{"vocab_size": 2048, "norm": "layernorm", "norm_place": "pre", "tie_embeddings": true, "init": "trunc", "init_std_o": 0.0, "init_std_up": 0.0436, "schedule": "wsd", "seq_len": 1024}
Each number is 200 + 20 x the weight over its row's rms, rounded and kept within 0 to 999. Layers, rows and columns count from 0. The size before them is the row's rms in percent of the matrix's.

# layer 7 attention key, 128x256, rms 0.054, rows 108-124, columns 192-255
128,225,251,199,204,213,198,244,213,201,173,194,185,174,220,189,212,200,174,189,181,213,178,195,191,197,212,191,239,193,208,191,186,175,194,188,215,211,192,182,193,201,174,177,210,212,239,160,204,214,237,197,190,200,185,179,239,171,192,169,204,217,190,216,197
101,185,196,176,190,219,195,213,203,191,181,222,200,189,194,230,211,198,196,174,208,190,184,161,196,233,212,214,196,201,215,182,225,217,208,216,172,231,197,212,197,225,210,206,210,175,205,201,196,250,169,195,179,191,185,187,186,223,193,223,205,236,197,207,200
088,215,176,200,206,184,236,234,206,209,196,179,199,221,222,178,226,169,193,185,205,190,195,226,187,227,171,195,174,222,200,183,210,202,184,181,225,212,236,227,207,170,207,213,195,190,215,195,168,197,238,193,196,177,203,225,171,177,201,244,188,200,178,208,188
120,155,196,204,205,186,209,186,208,200,198,177,222,168,192,238,215,155,195,230,180,219,194,192,189,181,196,191,189,238,189,201,236,230,217,171,209,187,175,191,199,189,158,227,187,182,192,220,197,209,191,168,202,211,167,222,191,209,196,232,184,236,192,221,217
111,223,211,170,233,198,206,215,191,190,217,208,211,186,176,202,186,262,197,183,190,177,224,230,226,201,185,187,210,187,155,224,210,191,182,226,189,198,166,189,189,175,236,168,146,201,204,211,189,223,215,223,201,212,223,203,202,181,227,201,162,167,203,200,204
111,185,154,223,162,189,186,195,203,169,196,180,189,201,228,217,211,198,218,172,208,191,155,169,177,211,207,211,167,194,236,189,215,180,214,163,176,221,192,217,212,227,205,239,227,222,187,209,159,207,180,177,158,198,195,187,171,183,230,235,208,218,180,178,186
107,179,201,216,216,213,197,195,164,203,238,208,203,189,199,197,166,216,203,184,186,185,179,183,245,208,218,203,206,217,224,188,240,252,233,184,216,210,190,181,208,184,197,229,188,211,158,245,201,185,181,209,169,191,201,181,204,212,220,203,211,199,168,203,234
115,186,186,182,212,156,218,196,208,231,181,202,233,235,200,201,160,203,206,211,179,195,225,217,188,168,212,195,179,198,207,232,199,189,178,203,190,181,186,253,206,186,199,209,206,208,173,195,178,203,156,180,213,200,226,210,194,201,205,213,173,216,200,207,186
113,195,215,168,200,224,203,181,186,202,183,195,176,223,222,208,171,207,186,228,233,197,181,209,163,205,224,195,171,233,237,203,180,188,194,194,194,197,216,228,192,171,185,230,198,155,212,184,213,204,212,165,219,241,188,197,180,212,201,204,201,244,165,200,195
108,174,210,229,203,181,191,217,189,206,204,206,204,203,216,186,235,209,175,190,207,185,191,208,199,178,188,202,162,173,230,191,158,203,198,203,177,185,166,189,196,214,181,212,214,183,226,209,181,214,238,160,221,185,178,204,230,171,189,222,220,257,192,194,193
103,179,193,221,163,184,172,178,191,195,197,191,238,179,210,183,191,200,195,223,184,192,188,171,211,229,165,239,228,212,203,195,186,165,201,192,228,237,181,195,207,221,173,213,195,213,180,182,161,214,175,205,195,196,225,198,215,180,168,181,209,219,215,216,198
111,193,211,177,189,211,205,226,149,185,202,187,187,166,239,187,195,204,185,198,215,200,218,198,200,214,175,191,206,216,161,156,232,170,212,193,203,220,234,179,215,194,192,188,210,181,204,207,184,205,182,190,196,158,188,223,151,197,229,233,205,204,184,180,183
120,234,181,197,146,262,203,154,168,182,223,222,188,212,167,175,255,224,186,179,201,177,193,216,218,188,241,214,193,203,220,192,232,203,184,187,229,197,192,187,198,196,235,189,184,175,178,220,205,175,242,183,218,209,229,210,156,210,251,234,190,204,205,196,215
108,218,205,183,189,206,193,178,223,228,204,208,213,192,208,208,224,193,219,218,178,235,207,199,200,208,169,205,216,214,187,210,212,164,191,191,233,215,218,212,214,209,207,188,210,222,175,177,181,208,210,220,201,228,204,231,178,173,204,225,190,188,184,231,205
112,195,190,159,204,242,196,191,207,189,231,229,176,193,207,201,206,258,196,195,208,176,206,187,223,220,208,193,226,220,224,192,175,169,212,181,230,206,169,222,192,208,197,194,230,194,200,193,218,229,216,189,207,206,183,182,197,228,191,239,190,177,191,168,198
100,172,209,222,188,201,175,234,178,192,249,224,176,187,215,192,189,235,193,188,205,196,176,196,218,174,180,203,192,187,207,225,201,232,212,188,180,196,185,197,178,193,183,232,169,171,195,213,173,180,194,183,236,206,172,228,177,159,204,188,206,192,246,220,179
106,183,209,182,177,192,236,232,215,201,191,202,184,224,236,205,199,192,183,228,180,232,185,221,203,165,227,187,243,185,194,221,215,234,194,229,173,173,195,179,188,179,149,201,156,170,199,237,196,189,194,201,238,187,202,188,197,199,197,201,191,197,206,171,210
# layer 7 attention query, 256x256, rms 0.0576, rows 109-125,237-253, columns 192-255
091,174,238,174,216,204,211,192,212,176,230,166,192,213,187,202,216,183,170,229,197,200,198,215,170,182,202,198,198,236,229,203,216,177,228,170,190,194,186,175,202,176,219,210,181,207,189,184,168,191,190,185,207,197,209,211,171,228,225,196,174,172,175,186,205
102,219,204,240,188,215,175,214,204,218,170,210,218,152,213,198,171,230,179,178,190,205,189,196,248,224,183,218,209,192,176,168,205,197,225,194,207,195,196,191,203,185,204,178,187,205,207,178,227,187,169,212,192,198,213,222,194,183,195,191,188,241,217,204,183
107,205,172,183,209,170,166,180,237,168,211,181,192,206,193,222,223,201,209,209,227,185,220,231,165,183,176,194,170,193,179,205,211,168,221,186,222,211,199,183,219,200,232,185,236,201,181,187,173,232,200,218,215,200,205,188,195,187,215,218,186,185,195,221,217
108,203,250,159,233,213,215,209,186,225,179,200,227,187,204,182,162,190,152,209,216,187,179,169,190,192,219,201,222,184,205,203,192,211,218,194,208,202,218,170,247,198,191,223,189,218,215,195,216,175,226,198,195,244,200,216,206,223,215,198,204,202,188,199,184
120,225,206,194,179,210,203,206,226,198,243,205,193,172,183,214,227,197,229,189,209,183,216,223,212,191,224,234,195,241,192,211,194,183,224,189,193,231,192,190,181,220,215,200,203,211,178,182,168,188,161,189,198,207,182,200,192,202,210,217,170,189,216,179,173
098,211,201,217,216,229,195,185,208,190,225,183,174,202,220,198,215,200,214,210,216,230,210,192,168,219,208,195,221,186,218,216,164,244,197,217,167,210,198,219,213,203,235,185,202,190,199,231,204,207,233,194,229,193,211,195,182,188,221,195,198,191,219,212,185
102,199,194,194,184,189,216,202,180,162,198,189,173,206,154,175,224,208,167,183,188,194,198,185,222,169,236,189,172,172,153,188,198,192,199,160,216,213,206,204,207,195,207,221,213,177,201,198,169,221,185,203,191,193,212,157,203,170,193,199,178,196,221,155,165
104,190,183,201,175,189,182,209,193,191,213,199,196,245,160,202,226,236,227,198,200,206,226,243,194,212,211,197,156,181,182,231,198,153,185,198,159,205,176,226,190,202,208,208,225,231,179,193,180,217,223,200,216,190,222,192,197,174,201,212,190,190,195,213,208
096,208,179,221,187,184,186,202,168,189,178,201,175,209,213,208,196,210,233,190,174,222,178,182,179,164,180,182,178,207,206,209,228,206,225,222,206,198,225,212,169,203,219,234,233,174,182,210,235,200,162,210,171,196,172,197,160,192,204,221,205,177,218,177,200
097,209,197,204,182,201,198,181,176,188,182,228,175,195,193,159,202,223,180,204,209,188,189,209,205,208,215,239,206,244,207,177,194,210,204,200,201,218,201,216,154,215,192,184,194,183,186,160,181,195,182,159,197,172,188,202,176,190,185,223,199,198,185,204,184
102,195,228,194,222,198,227,209,211,217,207,174,208,204,189,211,188,204,191,193,191,216,220,195,174,226,196,220,204,207,197,195,192,208,181,207,205,198,198,167,181,189,210,177,228,177,199,183,174,228,225,192,185,176,198,211,220,202,213,190,218,224,201,206,185
111,206,217,192,241,189,241,209,241,180,217,220,220,149,184,204,181,205,194,187,208,207,213,227,200,245,209,220,193,201,182,212,202,238,186,189,197,180,204,153,227,214,185,185,177,212,184,160,192,212,208,191,201,226,155,232,207,207,189,210,211,179,222,193,177
105,207,216,180,172,218,190,176,198,222,222,215,244,161,183,193,174,198,183,170,214,196,213,220,194,155,239,183,183,221,223,194,179,210,172,152,212,184,198,186,232,203,184,207,164,204,208,224,195,165,209,177,195,219,214,215,180,209,227,218,205,174,248,172,198
105,224,205,231,207,211,220,186,160,218,176,199,232,184,180,215,184,205,166,204,182,207,198,229,169,214,202,207,217,195,204,183,188,183,154,156,200,202,142,181,211,206,149,211,191,212,236,208,193,178,161,208,207,194,189,225,214,197,178,216,196,258,203,182,216
098,191,196,212,217,162,202,202,178,174,234,205,166,229,181,176,199,188,226,217,196,242,207,193,202,205,187,182,150,208,208,224,212,183,199,220,207,209,191,209,194,191,210,202,185,214,146,212,202,232,210,174,197,207,199,235,193,209,225,213,172,224,194,212,195
098,174,190,197,159,202,180,158,228,205,169,227,165,179,238,193,201,201,198,231,183,183,190,191,218,231,205,218,198,226,170,201,206,173,184,192,200,166,169,162,194,219,195,216,173,191,161,182,224,211,251,193,207,222,190,223,208,213,180,228,197,202,212,192,150
099,189,161,217,224,218,213,229,219,186,194,179,216,185,190,191,215,247,230,201,240,237,180,189,142,196,210,207,196,197,249,222,182,229,189,229,221,202,135,206,168,241,197,206,178,215,223,234,189,212,200,195,178,183,177,195,199,176,196,202,187,206,178,198,209
109,215,193,189,211,202,171,206,241,191,239,197,215,206,190,215,233,210,175,205,224,192,192,194,245,208,172,192,220,221,161,198,192,183,201,184,192,208,169,184,188,207,206,181,194,205,154,188,134,189,161,148,171,183,179,203,217,189,194,216,201,196,205,194,176
098,186,206,188,168,193,202,220,219,215,170,210,191,179,188,176,207,218,179,182,218,171,199,219,208,194,179,205,203,178,197,174,181,198,190,180,163,216,228,201,193,193,217,189,232,233,191,209,189,177,166,204,182,205,222,217,162,193,211,171,230,233,181,181,202
122,226,172,195,171,193,198,185,202,154,197,227,182,192,197,202,212,242,235,171,206,211,204,212,178,220,163,178,200,205,210,210,181,232,182,191,198,179,202,169,188,216,182,206,214,187,172,219,178,219,248,242,195,225,200,183,185,216,205,186,227,205,195,224,214
114,197,202,215,244,203,222,210,198,249,182,191,173,228,168,174,209,186,181,216,191,190,215,208,205,186,191,183,199,187,223,205,175,180,179,155,215,199,189,170,219,213,191,188,206,208,234,203,233,191,179,226,204,193,197,206,194,201,223,203,217,198,171,225,209
101,202,192,200,186,177,193,204,273,203,233,224,238,169,166,229,232,183,181,200,206,211,196,209,204,181,196,238,179,241,178,193,174,213,188,202,198,217,189,177,205,198,218,182,196,195,224,190,170,164,188,175,176,201,186,201,190,210,232,226,198,218,207,202,181
119,205,207,178,188,186,210,200,208,189,217,213,170,250,199,183,205,190,207,209,166,207,192,210,203,225,200,221,195,184,232,217,181,218,226,203,200,190,188,227,225,201,168,217,188,201,172,233,182,223,183,183,224,209,187,206,186,187,193,190,183,211,221,195,189
113,189,210,216,195,196,171,166,185,209,184,163,185,227,193,227,169,192,242,203,158,193,178,208,244,196,222,172,198,178,191,219,206,199,198,178,209,185,207,199,184,225,195,206,212,189,161,149,225,220,180,181,218,225,195,167,201,193,166,200,191,189,228,184,224
109,181,212,201,206,211,191,205,168,231,184,213,197,186,226,222,193,222,216,196,229,159,188,214,236,174,218,189,179,225,222,178,225,196,210,186,226,208,237,170,171,178,209,228,216,196,199,195,147,191,236,190,164,181,205,204,187,209,193,217,209,176,199,208,230
116,190,178,193,236,189,154,182,211,230,223,229,215,244,202,201,229,195,218,203,208,183,207,217,201,134,206,197,184,229,205,213,183,230,188,233,214,212,177,200,220,206,249,225,217,210,207,203,200,176,208,208,209,204,210,190,215,208,218,199,177,146,229,203,189
112,211,194,229,183,203,190,196,239,178,216,218,215,197,216,202,217,189,210,206,210,214,208,215,187,175,192,250,210,218,193,200,185,209,196,201,204,234,192,192,206,204,191,177,195,199,228,187,204,189,227,205,237,211,202,209,212,202,202,214,223,210,223,172,161
111,178,187,193,246,213,198,187,173,188,198,232,192,207,207,173,193,195,207,210,194,209,188,194,220,171,192,182,188,203,209,172,232,203,197,162,199,215,226,148,175,193,179,188,186,216,183,187,182,183,207,164,185,213,207,222,182,190,209,197,197,227,189,206,193
113,175,175,193,224,189,207,196,182,198,224,220,196,197,199,214,213,199,222,205,186,226,242,212,193,219,168,199,192,201,197,174,190,211,200,195,218,213,221,190,236,202,189,212,226,215,185,188,252,184,216,212,180,184,193,210,185,221,196,172,217,183,200,221,167
118,210,241,227,205,178,231,202,200,175,209,165,185,203,208,198,208,187,195,186,166,192,207,194,184,212,229,240,207,175,184,215,226,243,166,193,186,172,192,187,172,176,191,170,208,195,198,187,213,216,197,175,194,183,183,192,168,212,208,208,242,168,213,206,189
115,200,175,169,201,175,197,211,226,203,225,227,204,193,205,193,196,193,208,214,218,207,211,210,198,216,181,202,178,180,188,202,242,180,182,196,223,208,200,211,201,214,216,206,223,240,209,188,194,182,178,162,178,214,185,210,197,213,196,228,222,246,215,198,193
110,196,186,175,208,205,198,184,195,230,222,189,202,250,172,200,224,210,180,176,202,188,183,206,209,182,199,214,214,195,202,223,177,219,180,204,197,197,210,198,201,204,225,195,200,214,218,206,205,174,238,199,166,201,167,211,172,216,216,253,206,180,217,177,187
115,156,190,181,218,172,180,229,203,198,210,228,192,175,183,228,185,228,236,197,177,190,215,242,194,206,208,185,213,207,195,220,179,205,179,175,240,181,140,209,188,187,198,224,213,221,171,204,138,190,233,177,219,217,189,174,178,174,204,199,194,195,204,189,193
107,229,157,214,168,229,180,185,190,206,201,224,192,204,182,212,181,202,178,176,231,217,191,204,212,199,195,181,176,183,218,182,231,197,218,203,210,182,239,174,235,228,166,202,168,208,226,214,212,185,204,167,166,182,196,199,190,195,207,198,152,215,185,197,233